config.yaml
n_layer: 16
d_model: 320
n_head: 10
n_kv_head: 1
head_dim: 32
d_mlp: 1280
vocab_size: 32000
activation: "gelu"
norm: "layernorm"
norm_place: "pre"
norm_eps: 1e-05
positions: "rope"
rope_base: 10000.0
rope_fraction: 1.0
qk_norm: false
attn_scale: 0.177
bias: "none"
tie_embeddings: true
parallel_block: true
init: "uniform"
init_std_qkv: 0.0628
init_std_o: 0.0111
init_std_up: 0.0628
init_std_down: 0.00555
optimizer: "muon_variant"
lr: 0.0105
lr_mult_down: 1.5
beta1: 0.95
lr_head: 0.00708
grad_clip: 1.0
warmup_steps: 200
schedule: "wsd"
decay_fraction: 0.703
decay_shape: "linear"
final_lr_fraction: 0.0
batch_tokens: 262144
seq_len: 1024
doc_mask: false
train_tokens: 1013000000
steps: 3865
dataset: "wikipedia_en"
Each number is 50 + 12 x the weight over its row's rms, rounded and kept within 0 to 99. Layers, rows and columns count from 0. The size before them is the row's rms in percent of the matrix's.

# o: layer 7 attention output (transposed), 320x320, rms 0.111, rows 25-31,57-63,89-95,121-127,153-159,185-191,217-223,249-255,281-287,312-319, columns 64-127
# v: layer 7 attention value, 32x320, rms 0.0649, rows 25-31, columns 64-127
# up: layer 7 MLP up, 1280x320, rms 0.116, rows 0-13, columns 64-127
# down: layer 7 MLP down (transposed), 1280x320, rms 0.0442, rows 0-12, columns 64-127
o312 073:31 26 63 56 62 55 54 30 48 53 52 43 52 46 48 44 57 54 39 50 51 53 53 62 57 56 62 73 54 45 47 54 36 75 52 41 57 59 81 33 54 43 72 44 81 49 54 56 61 46 45 54 46 75 38 55 38 56 52 60 54 29 47 45
v25 100:37 60 28 39 60 74 50 43 44 50 41 38 46 75 56 58 52 56 59 33 44 77 65 37 36 76 52 40 61 34 46 38 37 46 43 63 46 38 37 61 44 66 44 32 75 67 34 46 49 28 72 53 43 56 56 30 38 52 46 51 39 45 49 55
o25 134:70 35 66 60 51 62 49 62 56 38 48 33 56 44 33 56 44 40 27 60 65 45 55 47 41 30 60 70 65 39 67 39 72 70 46 45 52 47 47 51 46 31 54 43 47 85 50 55 56 63 66 39 54 39 42 70 56 44 56 40 69 51 39 64
o57 089:05 46 37 41 51 51 75 47 46 43 58 58 37 58 57 61 41 65 68 56 40 46 35 47 41 49 50 43 64 55 49 60 48 70 37 59 44 55 61 48 39 69 61 49 25 62 77 51 38 44 43 39 50 51 62 50 48 55 42 68 55 60 50 51
o89 093:65 62 59 62 33 46 42 46 51 68 50 60 62 56 47 33 52 52 45 53 44 59 41 46 61 46 38 61 34 68 61 65 38 38 50 55 42 44 48 45 45 40 42 55 63 32 45 35 17 41 11 74 52 64 48 51 38 66 38 61 29 28 36 45
o121 086:56 41 36 59 67 65 71 47 33 39 56 53 40 69 26 70 53 51 35 47 46 70 47 41 46 41 44 46 67 48 67 50 57 55 49 47 54 47 61 61 53 72 36 39 46 48 43 47 53 45 61 77 50 49 43 37 75 38 51 30 46 52 52 48
o153 095:35 52 48 56 34 19 68 49 41 51 39 55 58 57 42 53 59 47 54 37 58 64 56 48 52 48 68 41 52 44 24 42 47 48 49 62 65 55 47 57 46 41 33 68 18 53 36 65 58 40 37 70 44 75 41 44 41 57 48 54 61 52 53 54
o185 107:60 39 60 44 58 59 33 36 30 42 55 61 26 27 66 63 55 34 48 43 40 34 59 50 57 57 38 52 43 52 72 51 48 52 35 37 48 36 41 70 58 37 72 55 60 51 60 39 28 50 58 45 54 46 59 41 58 47 35 40 68 40 51 39
o217 095:50 67 62 52 51 50 33 60 56 70 55 36 50 49 42 43 19 54 55 86 72 45 46 55 60 44 42 55 46 37 67 32 52 63 59 46 50 66 60 38 65 43 52 39 57 34 48 52 60 53 67 45 43 40 36 45 36 31 36 40 57 52 76 53
o249 109:67 37 35 68 60 44 40 41 73 32 60 30 39 35 65 45 56 58 64 46 37 24 61 56 64 50 52 50 62 39 53 46 50 51 44 57 50 57 50 37 66 32 81 65 40 62 57 46 67 67 57 30 34 36 79 48 60 47 63 45 51 42 53 52
o281 122:48 47 54 33 53 52 38 52 54 56 51 48 48 57 68 61 47 40 58 43 57 44 63 56 42 54 60 40 55 63 64 43 65 46 59 40 62 57 49 52 40 56 51 49 50 42 69 38 71 51 72 23 62 40 54 52 59 40 61 68 37 70 40 47
o313 076:40 49 55 40 27 38 71 45 70 61 27 66 55 57 36 45 57 64 49 37 47 41 41 61 59 46 37 40 43 55 35 67 41 30 43 55 52 45 32 59 49 64 46 50 74 35 27 43 46 30 50 56 50 59 40 59 54 53 69 42 35 56 53 48
v26 096:57 41 36 49 59 46 71 45 45 39 30 45 46 66 49 49 26 52 50 53 39 67 30 36 54 41 64 54 49 53 29 44 59 36 51 26 59 54 47 38 60 36 55 36 41 35 55 76 31 66 60 39 41 61 45 60 51 68 50 55 36 38 51 45
o26 134:59 50 47 45 55 70 61 59 37 48 66 63 64 48 73 56 43 56 41 53 69 38 15 44 50 62 21 64 50 45 49 54 49 38 59 46 71 57 21 56 70 62 58 49 44 38 40 55 46 52 73 47 55 38 36 49 52 63 49 46 46 41 26 49
o58 089:64 42 50 46 42 45 37 36 49 47 52 43 43 24 59 38 36 47 26 27 48 58 49 49 51 56 66 59 40 60 57 71 47 48 40 63 48 48 58 31 45 53 36 48 68 60 53 40 57 41 39 78 59 63 75 67 56 56 43 54 54 50 35 68
o90 086:44 37 46 45 54 58 66 45 57 53 31 66 40 57 41 61 56 45 57 56 73 48 67 64 47 45 40 33 50 53 28 36 36 60 59 49 36 46 67 48 49 45 42 45 54 55 67 50 50 33 43 46 44 46 60 61 29 47 54 29 56 51 50 45
o122 101:43 58 44 52 76 70 47 49 42 44 39 38 44 67 59 46 35 51 24 68 61 68 41 48 62 54 73 38 50 30 59 78 52 53 38 50 52 49 59 43 47 33 53 55 60 61 38 54 48 72 46 43 49 47 38 50 64 50 41 34 47 64 53 46
o154 085:53 33 67 65 57 30 51 50 62 51 36 33 42 40 45 44 54 44 57 49 41 50 69 71 54 24 38 34 48 63 49 61 39 54 40 57 41 45 63 44 51 69 62 47 35 48 59 44 46 60 59 49 41 48 65 50 32 51 27 51 60 53 39 56
o186 105:41 41 38 43 52 48 34 51 59 54 41 59 52 38 53 32 63 45 65 60 33 50 52 29 45 37 62 69 57 37 61 43 73 38 65 50 49 53 41 36 58 28 40 58 53 46 53 47 52 61 35 36 30 60 41 29 72 43 60 75 31 53 50 44
o218 107:60 72 58 50 54 60 38 39 51 50 57 56 62 56 54 54 65 49 76 38 54 42 56 48 45 48 30 52 62 48 58 15 41 76 52 55 52 59 49 68 45 46 48 36 55 39 35 32 43 31 64 34 53 29 38 51 62 52 45 58 56 35 74 50
o250 104:59 66 23 27 59 36 55 53 55 51 64 52 64 56 48 41 59 53 55 51 31 44 54 37 50 43 68 76 51 40 60 52 53 42 79 38 38 52 27 47 37 54 46 54 50 42 52 53 38 54 40 38 57 64 42 44 50 45 55 48 51 38 51 49
o282 108:48 70 48 55 36 59 50 50 07 48 70 31 56 21 50 50 54 23 44 45 36 69 46 30 42 54 55 51 38 48 52 52 33 27 40 73 58 59 45 46 71 42 51 42 46 75 45 57 57 44 51 40 61 65 42 49 44 46 49 77 55 45 58 55
o314 083:44 44 74 35 43 41 59 41 56 67 51 54 36 43 34 57 48 68 53 56 63 63 55 68 61 61 67 27 51 85 56 51 63 71 35 46 55 35 55 66 45 58 42 58 22 30 46 50 55 52 41 57 52 53 71 50 61 57 34 36 30 66 38 35
v27 103:40 45 58 51 43 44 27 21 47 52 44 59 63 44 57 51 75 41 48 55 44 53 45 43 35 53 65 63 34 26 54 59 30 68 37 51 62 54 36 49 39 43 39 28 41 47 44 69 82 57 52 61 38 60 62 36 38 68 40 59 48 29 43 62
o27 126:54 56 49 47 31 37 54 37 26 51 48 37 37 34 50 53 59 37 44 72 50 61 59 55 65 65 55 63 76 65 51 49 51 58 62 50 34 47 47 46 45 37 52 60 09 55 56 59 43 42 73 53 69 51 41 29 56 35 61 55 42 47 60 43
o59 104:45 57 70 53 59 44 51 51 37 43 50 68 70 59 48 39 50 55 49 50 50 54 46 57 63 53 47 54 29 45 31 50 55 42 42 34 39 52 37 44 58 48 53 46 84 43 46 47 53 52 43 61 39 55 71 83 48 41 51 48 53 54 52 47
o91 085:42 34 49 75 69 47 50 47 44 52 42 65 45 44 49 38 60 61 54 45 66 39 41 41 43 57 45 40 46 45 51 37 45 45 44 50 51 66 60 68 66 53 52 55 41 51 48 46 46 45 30 37 43 47 40 44 35 52 31 39 67 57 44 60
o123 102:68 50 60 50 55 29 34 13 41 69 45 58 55 50 45 54 67 57 53 54 39 48 47 48 45 45 50 57 47 42 49 37 51 66 38 59 63 60 50 54 56 40 43 36 63 36 55 61 60 58 40 52 31 63 59 31 30 43 58 52 44 62 45 51
o155 084:31 40 56 59 57 57 44 68 68 47 63 75 47 44 41 40 55 60 65 55 59 34 64 40 50 57 77 62 63 54 40 55 57 31 45 38 58 69 61 42 42 54 48 54 65 40 71 57 56 39 23 32 09 27 70 49 59 39 34 42 40 35 51 33
o187 081:56 51 58 45 64 62 53 64 65 41 51 42 66 52 59 67 48 35 41 56 25 60 42 49 48 41 35 53 59 45 57 52 43 52 28 40 60 45 50 49 58 70 50 53 65 54 61 54 62 51 34 51 73 56 48 58 25 50 65 69 38 27 40 60
o219 102:58 82 28 40 39 32 46 78 24 50 64 43 68 61 58 40 59 53 40 50 50 59 38 52 62 62 53 47 42 60 40 42 66 56 58 36 42 55 58 22 29 33 49 59 38 66 51 59 55 65 60 66 54 46 56 50 73 56 45 56 43 52 57 44
o251 114:52 65 71 27 49 62 59 31 60 34 53 38 86 51 69 65 28 49 39 30 40 67 29 47 45 37 42 56 51 34 45 56 60 40 46 48 47 39 51 51 56 67 43 52 74 53 26 43 55 63 45 78 62 75 47 47 45 74 43 59 57 55 43 37
o283 109:53 64 35 41 41 74 47 60 55 63 52 41 26 45 50 69 39 24 38 32 29 80 49 62 51 44 37 20 46 69 75 59 54 32 61 72 52 42 53 77 57 51 59 50 51 55 45 51 48 47 59 61 85 44 66 71 52 35 50 54 62 55 57 50
o315 078:53 10 38 57 53 47 34 55 69 55 28 54 37 55 39 54 49 59 50 54 60 28 44 55 32 64 40 42 55 62 61 49 53 56 47 70 51 42 45 64 46 41 46 41 49 41 46 39 36 54 56 18 29 46 42 36 45 49 70 32 51 56 44 39
v28 105:41 53 57 47 40 55 38 53 53 40 36 60 47 32 50 80 59 54 43 32 50 58 60 47 60 53 54 35 42 54 31 49 37 55 59 39 38 48 51 46 40 35 46 66 54 63 52 49 57 58 37 55 52 30 45 31 60 49 47 54 43 47 55 67
o28 134:72 61 49 43 45 40 60 36 68 37 44 50 22 59 66 38 51 35 54 50 47 64 54 51 53 44 48 66 45 43 68 49 45 67 42 39 44 55 42 75 49 29 70 41 51 55 56 41 47 55 47 44 64 60 37 62 67 42 39 49 55 39 58 54
o60 101:48 54 60 66 60 57 30 27 22 52 65 65 59 27 69 59 36 47 39 63 35 48 52 34 50 40 42 70 27 44 39 48 37 43 31 53 55 51 41 45 47 65 30 59 71 28 55 50 51 52 50 50 49 40 52 70 59 50 50 50 41 60 48 44
o92 081:39 48 53 60 62 68 48 76 47 65 66 43 48 56 61 62 45 67 59 48 35 39 36 34 55 59 54 46 65 55 43 47 51 50 58 62 57 43 60 55 38 66 53 63 30 48 34 54 43 35 57 58 31 36 74 63 33 58 38 35 47 38 55 42
o124 090:67 60 53 39 27 49 62 49 50 39 41 53 40 74 49 37 59 66 49 43 53 56 43 55 45 43 68 54 55 36 14 35 30 38 66 45 34 62 66 48 57 58 35 48 32 50 52 51 55 28 52 46 31 46 52 42 46 68 52 70 62 66 45 43
o156 087:16 47 60 41 41 28 60 64 35 45 57 54 61 58 28 58 33 61 33 71 34 50 28 62 68 59 44 43 50 44 40 73 61 52 32 52 36 28 50 47 41 67 66 34 66 54 55 44 65 51 56 41 55 56 34 58 39 56 62 32 52 53 68 54
o188 098:24 61 54 52 31 72 41 63 39 48 17 37 63 40 53 34 55 49 58 32 82 43 45 44 18 28 47 49 50 53 74 36 34 33 43 46 62 46 55 21 62 37 49 63 63 46 54 44 53 56 55 50 75 66 36 30 44 35 36 70 54 39 65 67
o220 096:69 34 28 52 65 36 73 22 77 47 50 36 57 53 47 19 56 31 61 52 52 59 42 52 43 65 44 46 44 65 58 58 50 52 57 51 64 42 35 57 70 18 61 43 49 52 57 68 46 68 42 48 47 78 47 40 54 43 40 53 60 42 51 45
o252 115:29 49 59 62 49 66 41 34 41 48 31 57 37 36 47 40 42 40 49 47 80 35 81 49 20 36 52 55 43 52 56 59 50 51 52 49 76 64 41 33 35 30 32 47 77 64 68 52 68 31 40 47 59 40 50 67 56 46 72 65 34 47 47 56
o284 114:47 61 34 69 42 44 34 43 69 50 45 33 29 47 29 47 68 44 49 46 59 53 44 51 65 39 79 51 48 52 43 35 44 39 41 66 61 25 56 39 71 50 52 60 68 45 35 50 55 51 36 47 61 35 39 30 54 30 57 68 37 45 22 56
o316 081:47 22 48 39 67 38 61 55 39 55 49 71 54 62 44 52 53 79 47 44 47 39 77 63 56 46 58 48 57 41 44 47 66 69 66 38 30 61 63 74 49 60 43 61 30 46 36 45 42 58 61 63 36 65 70 46 42 70 61 33 60 56 54 45
v29 098:54 46 65 56 67 34 36 55 52 31 59 62 49 36 36 56 26 45 34 37 51 60 48 37 38 42 49 51 50 66 53 41 48 70 70 52 44 46 48 54 53 76 60 71 31 43 24 60 39 55 72 24 51 50 49 59 60 50 54 59 43 58 53 59
o29 125:81 45 49 62 45 55 71 38 64 63 39 73 47 42 44 34 61 62 61 54 56 55 40 54 50 55 44 54 61 45 50 76 63 48 46 37 43 48 36 65 62 49 74 39 83 23 49 55 59 56 51 70 58 55 50 47 37 36 36 35 31 51 45 53
o61 094:62 80 45 40 38 64 64 41 60 35 57 50 45 36 64 63 56 53 70 62 41 62 55 26 64 26 58 43 45 49 45 35 53 43 53 38 41 65 42 49 25 46 55 41 66 37 30 28 59 34 55 51 44 45 53 44 40 34 65 52 43 43 54 45
o93 079:32 53 28 60 50 54 32 75 30 34 32 41 44 49 55 44 61 32 48 68 67 43 53 61 65 40 52 47 46 31 51 45 47 65 53 51 71 48 74 30 28 23 40 61 25 82 49 45 21 46 54 56 60 34 16 47 38 51 48 54 65 42 67 39
o125 103:55 33 43 30 63 69 48 51 52 45 57 35 69 43 36 57 35 41 46 52 32 42 53 57 54 43 61 54 49 61 46 56 81 55 44 62 50 47 40 53 57 54 27 58 45 40 37 40 52 49 47 48 59 73 69 41 66 69 50 48 53 47 60 52
o157 085:37 57 44 75 46 37 36 48 29 63 56 52 54 33 25 38 68 63 61 54 63 62 50 70 35 36 38 41 82 38 32 33 44 40 64 47 61 59 58 60 41 53 53 63 11 72 46 34 52 56 47 56 48 46 47 64 47 71 54 54 71 54 46 51
o189 091:42 41 46 39 41 21 50 48 45 58 55 60 40 64 65 51 36 55 28 31 35 56 51 60 62 55 62 57 42 67 44 55 69 52 50 55 38 46 59 66 50 69 74 51 69 59 46 51 37 39 65 32 49 53 66 76 65 51 73 44 70 39 43 42
o221 097:52 42 39 49 50 58 44 48 54 38 43 59 69 44 59 31 31 43 48 51 41 59 56 49 26 69 32 49 28 49 49 48 24 64 50 41 53 25 31 38 58 24 45 51 28 33 58 49 60 58 41 66 32 44 64 42 47 50 33 43 38 56 37 64
o253 112:55 52 66 14 38 45 70 28 47 45 57 61 44 72 65 64 34 46 46 42 49 52 48 44 36 45 47 49 55 54 49 57 66 54 68 54 54 62 48 56 66 64 60 24 67 49 41 75 41 42 41 55 40 52 54 65 66 17 71 54 43 40 60 54
o285 113:55 33 64 41 45 45 62 28 72 66 26 49 51 39 53 78 42 31 35 52 52 55 73 43 53 75 42 39 39 51 50 74 60 31 24 68 52 57 54 58 52 36 39 57 45 21 69 65 65 39 49 39 38 52 57 63 53 56 42 19 39 66 41 40
o317 077:55 57 44 59 81 54 45 63 47 53 65 30 41 56 53 49 63 51 51 36 54 41 41 53 50 51 40 59 67 42 81 35 17 46 42 67 41 44 55 43 42 39 50 48 29 69 60 23 47 47 39 56 72 53 56 38 49 39 45 58 45 62 51 42
v30 102:51 57 68 44 50 46 65 43 26 53 58 58 32 34 59 33 68 55 23 56 40 31 71 66 60 56 64 48 33 54 45 73 48 37 67 13 38 31 63 54 29 48 44 42 13 69 55 36 22 62 40 78 54 44 43 66 44 38 50 56 56 54 43 45
o30 116:46 65 30 48 27 41 51 77 48 51 69 32 55 55 65 59 30 45 38 58 52 52 37 49 53 41 32 53 62 48 84 69 59 59 63 51 53 17 59 57 52 74 43 60 32 50 38 48 63 54 27 46 44 39 46 44 27 71 52 40 37 40 45 48
o62 095:33 66 67 48 37 54 53 16 65 56 38 62 45 49 36 68 33 59 51 67 59 42 48 31 57 58 56 51 49 62 48 67 49 38 61 55 60 37 46 57 60 55 59 34 72 57 58 54 47 45 31 33 32 51 40 51 63 42 43 64 26 57 47 45
o94 083:52 37 57 43 61 64 34 47 63 47 58 46 49 48 55 53 56 58 49 37 49 33 70 45 51 45 46 49 42 39 68 43 58 52 38 67 60 74 34 34 45 26 71 61 38 34 58 66 63 28 85 52 62 54 47 65 53 51 72 49 62 44 63 64
o126 108:54 29 64 61 43 33 55 46 47 45 50 62 57 46 18 30 44 55 36 44 61 57 50 58 43 45 65 47 41 70 31 45 33 34 74 42 59 33 44 65 37 66 51 48 28 29 68 56 34 58 32 63 49 45 56 52 54 40 56 42 47 33 58 45
o158 087:34 39 56 43 54 57 41 57 51 39 24 41 55 43 47 42 59 57 49 41 61 37 64 60 56 62 52 61 65 35 43 53 63 56 36 64 35 72 38 47 59 45 76 38 45 62 37 54 29 37 45 72 41 54 43 63 36 58 41 45 47 50 63 42
o190 099:44 63 49 45 24 49 53 32 62 57 29 51 57 72 61 50 53 31 66 39 55 53 35 35 59 56 49 51 47 57 44 47 53 63 54 42 59 48 47 51 51 37 50 68 50 46 52 35 42 55 57 39 35 53 49 37 54 59 75 69 57 32 34 54
o222 103:42 65 50 60 56 23 53 44 44 52 72 48 44 60 41 52 55 59 44 43 30 77 67 59 51 40 44 56 42 51 64 59 52 46 45 27 56 63 55 39 41 56 34 60 50 38 48 39 65 61 50 49 52 32 68 51 52 51 39 39 88 73 54 42
o254 120:54 67 43 51 46 65 56 44 48 53 39 44 48 66 61 54 33 44 84 82 47 57 49 36 48 54 60 38 47 56 68 41 27 65 57 46 56 20 59 66 45 29 35 44 72 53 35 35 37 63 54 54 47 51 57 39 46 46 48 54 50 43 18 44
o286 100:64 73 57 56 61 44 17 56 47 37 73 35 51 44 34 61 57 32 59 58 64 51 39 50 32 52 49 59 28 59 24 34 55 61 45 56 52 55 56 71 34 40 58 50 54 35 56 66 49 60 32 29 51 73 53 46 45 54 52 50 34 49 49 68
o318 085:58 33 49 38 64 59 55 62 29 50 26 51 52 29 55 40 69 56 34 41 52 48 33 52 46 49 31 40 56 50 60 37 48 53 17 57 46 66 52 42 61 53 45 41 50 62 53 64 57 43 60 56 66 47 44 57 61 38 31 52 49 47 48 45
v31 099:48 46 52 46 61 47 52 50 57 53 56 55 70 42 57 44 53 48 44 40 58 37 50 30 55 55 29 55 35 54 32 37 53 69 56 51 53 50 49 77 49 68 43 55 52 70 47 52 35 48 46 46 65 51 68 53 54 56 45 34 52 59 60 38
o31 138:47 48 58 51 47 30 56 59 58 49 55 39 37 67 56 53 53 65 45 36 70 67 56 41 55 43 37 62 34 61 46 47 41 45 70 53 41 60 43 48 48 48 33 56 50 71 52 55 37 47 28 29 52 61 61 45 51 67 55 52 52 66 79 54
o63 082:64 44 71 54 41 46 54 59 67 51 45 33 71 42 46 69 39 34 52 48 44 31 63 57 49 58 56 46 52 68 56 39 37 63 29 53 40 32 57 47 33 37 64 41 43 47 52 55 46 55 67 51 54 52 57 55 34 44 63 30 70 42 58 53
o95 085:43 39 33 83 45 57 54 39 45 55 54 58 49 52 54 51 43 75 57 47 31 49 42 69 42 28 59 54 61 41 62 37 51 69 40 39 54 52 61 39 59 32 42 53 85 25 58 50 50 42 55 63 63 48 51 54 56 23 65 54 49 43 60 55
o127 100:70 51 49 28 54 64 62 43 57 52 44 25 58 66 47 47 58 53 44 66 34 62 61 35 47 59 45 37 39 53 51 59 66 56 47 54 50 71 39 44 72 60 49 60 37 72 44 54 53 69 75 48 25 49 61 45 70 53 43 37 51 49 68 45
o159 089:37 60 39 41 45 59 49 64 55 58 44 42 47 61 43 53 63 36 68 50 43 47 55 70 26 53 54 34 69 47 28 57 34 55 33 58 51 39 66 29 36 38 72 53 32 54 46 23 30 46 50 50 31 63 43 48 38 57 58 71 59 35 50 51
o191 085:55 40 46 38 69 45 34 62 42 30 71 35 44 38 41 36 51 47 53 32 42 68 27 32 58 35 63 52 47 38 20 60 67 49 63 53 38 62 70 47 49 66 44 36 68 39 53 30 48 20 66 64 48 46 41 47 53 47 56 37 51 33 35 38
o223 107:50 53 51 60 57 34 50 39 64 39 54 61 50 68 61 19 52 52 60 58 72 59 48 61 65 39 30 71 33 51 52 64 43 44 57 49 55 69 58 61 31 66 33 48 20 70 45 54 51 49 26 36 58 40 49 56 39 39 51 65 34 56 59 44
o255 107:49 50 67 31 41 80 63 44 52 19 74 41 56 44 49 59 41 41 68 34 54 51 50 32 34 61 63 50 69 22 46 60 74 49 44 60 55 49 51 42 61 63 58 64 41 50 31 53 45 49 29 71 59 32 61 49 50 72 57 35 57 54 29 28
o287 103:56 51 54 46 55 59 46 57 51 50 35 34 43 45 37 30 45 51 73 52 69 47 49 44 44 55 57 51 51 32 46 60 63 59 48 71 58 46 49 51 70 19 52 45 67 50 45 53 49 64 57 42 48 46 39 23 43 72 19 59 56 43 31 49
o319 087:49 66 33 50 58 38 54 37 51 51 35 80 48 27 57 67 54 34 29 65 36 45 50 59 63 43 71 47 46 59 58 48 59 45 47 16 60 54 24 40 57 56 49 39 38 36 47 51 64 72 79 53 44 50 32 59 53 54 45 51 42 67 36 63
up0 098:46 36 71 45 42 41 72 59 58 66 70 46 57 55 38 64 51 55 64 47 63 60 30 44 59 56 59 58 54 46 46 54 52 51 29 52 52 40 50 42 52 48 51 29 44 63 63 50 44 44 61 47 34 71 56 59 50 66 61 50 50 34 45 59
down0 094:46 59 26 66 62 68 31 52 46 35 35 68 34 34 37 44 39 54 41 51 34 52 66 52 44 52 38 27 44 67 58 37 49 44 53 62 37 50 56 29 32 58 57 50 66 33 40 49 43 44 56 47 39 35 50 33 48 42 63 44 45 46 55 31
up1 106:53 72 61 54 69 61 55 43 47 51 47 40 50 61 43 56 35 41 48 67 61 47 35 65 42 34 46 37 72 56 84 31 33 60 47 58 44 56 70 58 58 50 46 50 69 65 49 37 44 42 50 37 72 61 49 46 37 59 41 52 54 45 60 72
down1 105:31 29 58 70 55 32 37 30 45 48 31 58 54 40 33 46 52 61 41 53 52 52 34 42 61 63 41 33 58 49 47 34 45 54 53 42 46 47 56 62 71 60 42 66 42 58 36 39 47 43 54 65 58 25 51 59 59 49 51 53 33 74 54 78
up2 101:40 53 61 52 70 59 37 63 73 69 51 39 39 46 41 32 48 47 46 56 65 41 37 59 68 40 70 53 40 63 47 62 44 63 56 45 50 51 31 66 62 46 61 42 40 44 71 70 46 49 43 26 38 52 51 58 53 59 54 36 69 46 27 67
down2 098:61 46 58 65 39 53 44 57 48 49 55 39 40 58 74 65 40 42 45 63 49 57 62 52 55 44 74 50 54 59 40 66 49 47 36 57 37 68 41 39 59 61 42 39 58 51 47 58 43 56 36 33 26 36 88 67 42 42 62 36 44 59 30 41
up3 099:47 67 36 53 58 56 35 58 61 46 59 62 52 60 79 31 61 29 31 67 59 63 52 57 53 51 47 37 47 40 61 43 50 48 57 59 50 65 24 59 52 50 38 52 39 43 59 59 82 47 55 29 39 36 29 35 33 41 57 34 64 28 29 70
down3 095:56 44 45 56 53 29 36 53 51 55 51 59 37 42 41 42 45 55 57 74 35 41 48 59 53 62 42 57 60 60 68 35 33 40 44 54 52 48 47 62 55 51 40 42 47 64 40 56 59 59 48 65 37 44 57 56 60 64 69 61 36 57 19 45
up4 099:44 51 57 43 42 32 29 57 62 63 42 44 36 68 49 27 41 49 38 59 56 51 43 43 59 44 48 59 22 44 58 43 59 62 77 60 51 54 59 72 65 44 26 48 46 57 53 39 45 55 46 27 60 45 60 57 40 70 31 46 51 37 41 64
down4 100:47 31 44 40 62 50 43 40 56 23 52 26 43 78 14 58 57 57 39 62 59 33 59 51 45 54 44 48 53 57 54 48 46 41 56 55 61 44 55 54 38 41 41 49 51 51 48 48 39 58 68 69 73 41 53 61 55 40 41 48 46 64 21 57
up5 095:70 32 24 21 35 42 46 72 63 37 51 55 41 30 43 21 64 44 63 48 58 52 50 53 51 43 57 67 46 47 64 54 53 35 64 57 68 48 11 49 50 52 61 63 51 61 64 53 52 51 44 58 70 39 33 29 55 28 56 77 31 48 73 37
down5 092:44 55 59 76 60 47 67 40 59 46 45 36 60 75 59 50 32 58 75 62 34 48 34 35 44 33 52 43 45 50 42 62 59 42 38 53 54 42 64 65 49 39 34 28 67 46 36 37 48 46 40 36 40 36 48 69 52 43 49 48 43 36 37 50
up6 105:57 24 58 47 56 83 52 24 40 45 56 74 40 67 72 49 63 55 30 50 50 67 43 62 29 30 71 44 66 62 70 58 17 53 53 30 55 48 41 37 53 41 30 77 51 61 40 61 36 60 62 58 50 54 57 68 47 55 63 42 38 63 44 63
down6 105:50 24 38 37 43 73 54 51 47 42 36 49 60 61 53 48 58 50 42 60 35 44 58 48 83 31 29 36 58 50 61 47 63 48 32 47 60 35 49 25 43 53 54 51 42 53 51 29 46 37 72 51 48 55 66 65 25 58 67 39 33 56 60 59
up7 100:56 45 44 49 58 64 33 31 73 54 33 55 58 70 47 53 56 35 60 66 14 55 41 48 40 55 42 45 44 23 24 60 44 49 44 29 41 57 62 45 68 45 53 46 53 51 62 31 42 42 45 39 82 43 26 33 36 45 48 64 34 50 68 49
down7 093:44 37 49 69 40 46 41 46 46 55 51 56 48 61 76 49 58 51 47 30 62 47 56 43 62 39 53 58 47 46 56 32 25 48 77 59 63 45 60 59 42 67 42 50 63 54 28 39 39 63 61 44 50 55 66 68 35 61 78 60 54 51 39 64
up8 105:37 54 29 55 46 28 48 59 60 42 47 38 50 50 48 45 72 57 45 77 55 33 68 73 49 63 53 35 40 47 46 44 24 51 61 49 44 64 70 64 67 38 23 37 51 65 52 57 33 50 48 45 55 34 39 42 30 70 59 45 61 45 38 55
down8 103:45 64 43 21 65 42 40 59 67 47 55 25 69 56 42 55 58 48 58 67 37 45 59 51 63 69 50 59 56 56 68 65 66 48 49 65 51 66 49 58 60 47 25 45 38 64 54 51 25 33 29 53 56 47 44 59 38 62 57 35 49 42 54 48
up9 096:37 64 52 51 60 50 62 40 36 54 22 44 61 66 40 32 43 33 49 53 47 66 54 28 51 39 77 32 40 46 37 61 49 39 56 49 54 72 57 55 64 42 66 49 38 64 45 57 62 57 56 38 44 61 70 41 35 52 61 43 45 70 50 47
down9 094:28 48 64 58 45 55 65 44 59 58 69 63 66 54 61 64 68 34 26 50 41 57 60 46 61 58 51 57 53 62 47 52 30 58 63 47 46 41 47 35 67 36 34 50 52 53 37 61 59 27 40 12 55 60 24 45 53 50 68 40 35 47 41 29
up10 101:34 20 46 45 52 58 48 45 61 43 49 45 43 81 30 24 55 34 50 52 48 79 59 66 21 54 60 64 66 45 75 50 25 53 54 51 38 42 50 50 43 61 59 54 43 56 47 62 56 57 56 35 44 60 39 49 61 51 48 29 83 33 44 43
down10 101:66 37 59 54 68 44 41 57 45 49 54 71 28 40 36 33 60 51 55 32 39 57 60 47 59 38 45 53 50 40 67 58 62 65 16 46 62 87 27 64 46 50 46 21 61 62 56 41 60 52 39 53 34 67 52 58 56 45 61 51 46 50 61 35
up11 095:58 54 66 34 56 35 49 54 58 55 53 10 52 47 54 61 62 49 58 56 65 70 29 47 72 47 42 57 48 46 67 50 37 45 40 23 25 69 53 53 50 65 50 86 63 54 52 49 49 41 43 52 45 50 88 49 32 63 61 47 25 53 51 42
down11 096:46 67 53 64 62 51 34 48 35 49 80 45 36 33 61 43 86 51 38 42 60 54 50 48 58 33 65 71 51 45 57 54 38 47 56 29 27 70 52 66 37 49 63 40 75 48 34 32 43 51 47 59 55 38 62 44 68 52 31 29 63 59 33 58
up12 099:51 74 57 45 41 58 42 59 55 58 45 64 53 34 44 43 44 22 48 40 59 53 54 63 51 52 51 28 60 48 37 42 43 51 58 47 49 50 27 48 37 34 51 59 41 26 54 52 55 47 72 29 34 29 48 63 59 72 45 49 09 54 56 52
down12 103:64 61 61 52 58 36 56 72 35 60 36 33 36 38 32 32 45 70 61 75 43 32 27 50 30 41 51 27 53 44 63 53 59 58 35 47 54 37 53 60 69 37 68 45 46 50 42 43 48 63 57 35 45 69 51 40 54 56 52 42 31 27 57 62
up13 097:54 29 33 49 56 37 67 32 66 50 46 49 52 34 40 47 49 43 53 26 59 55 46 65 42 50 45 33 76 58 46 61 36 33 47 48 16 54 59 57 30 34 49 51 42 45 71 44 62 53 63 49 48 43 55 66 48 57 58 62 55 58 56 61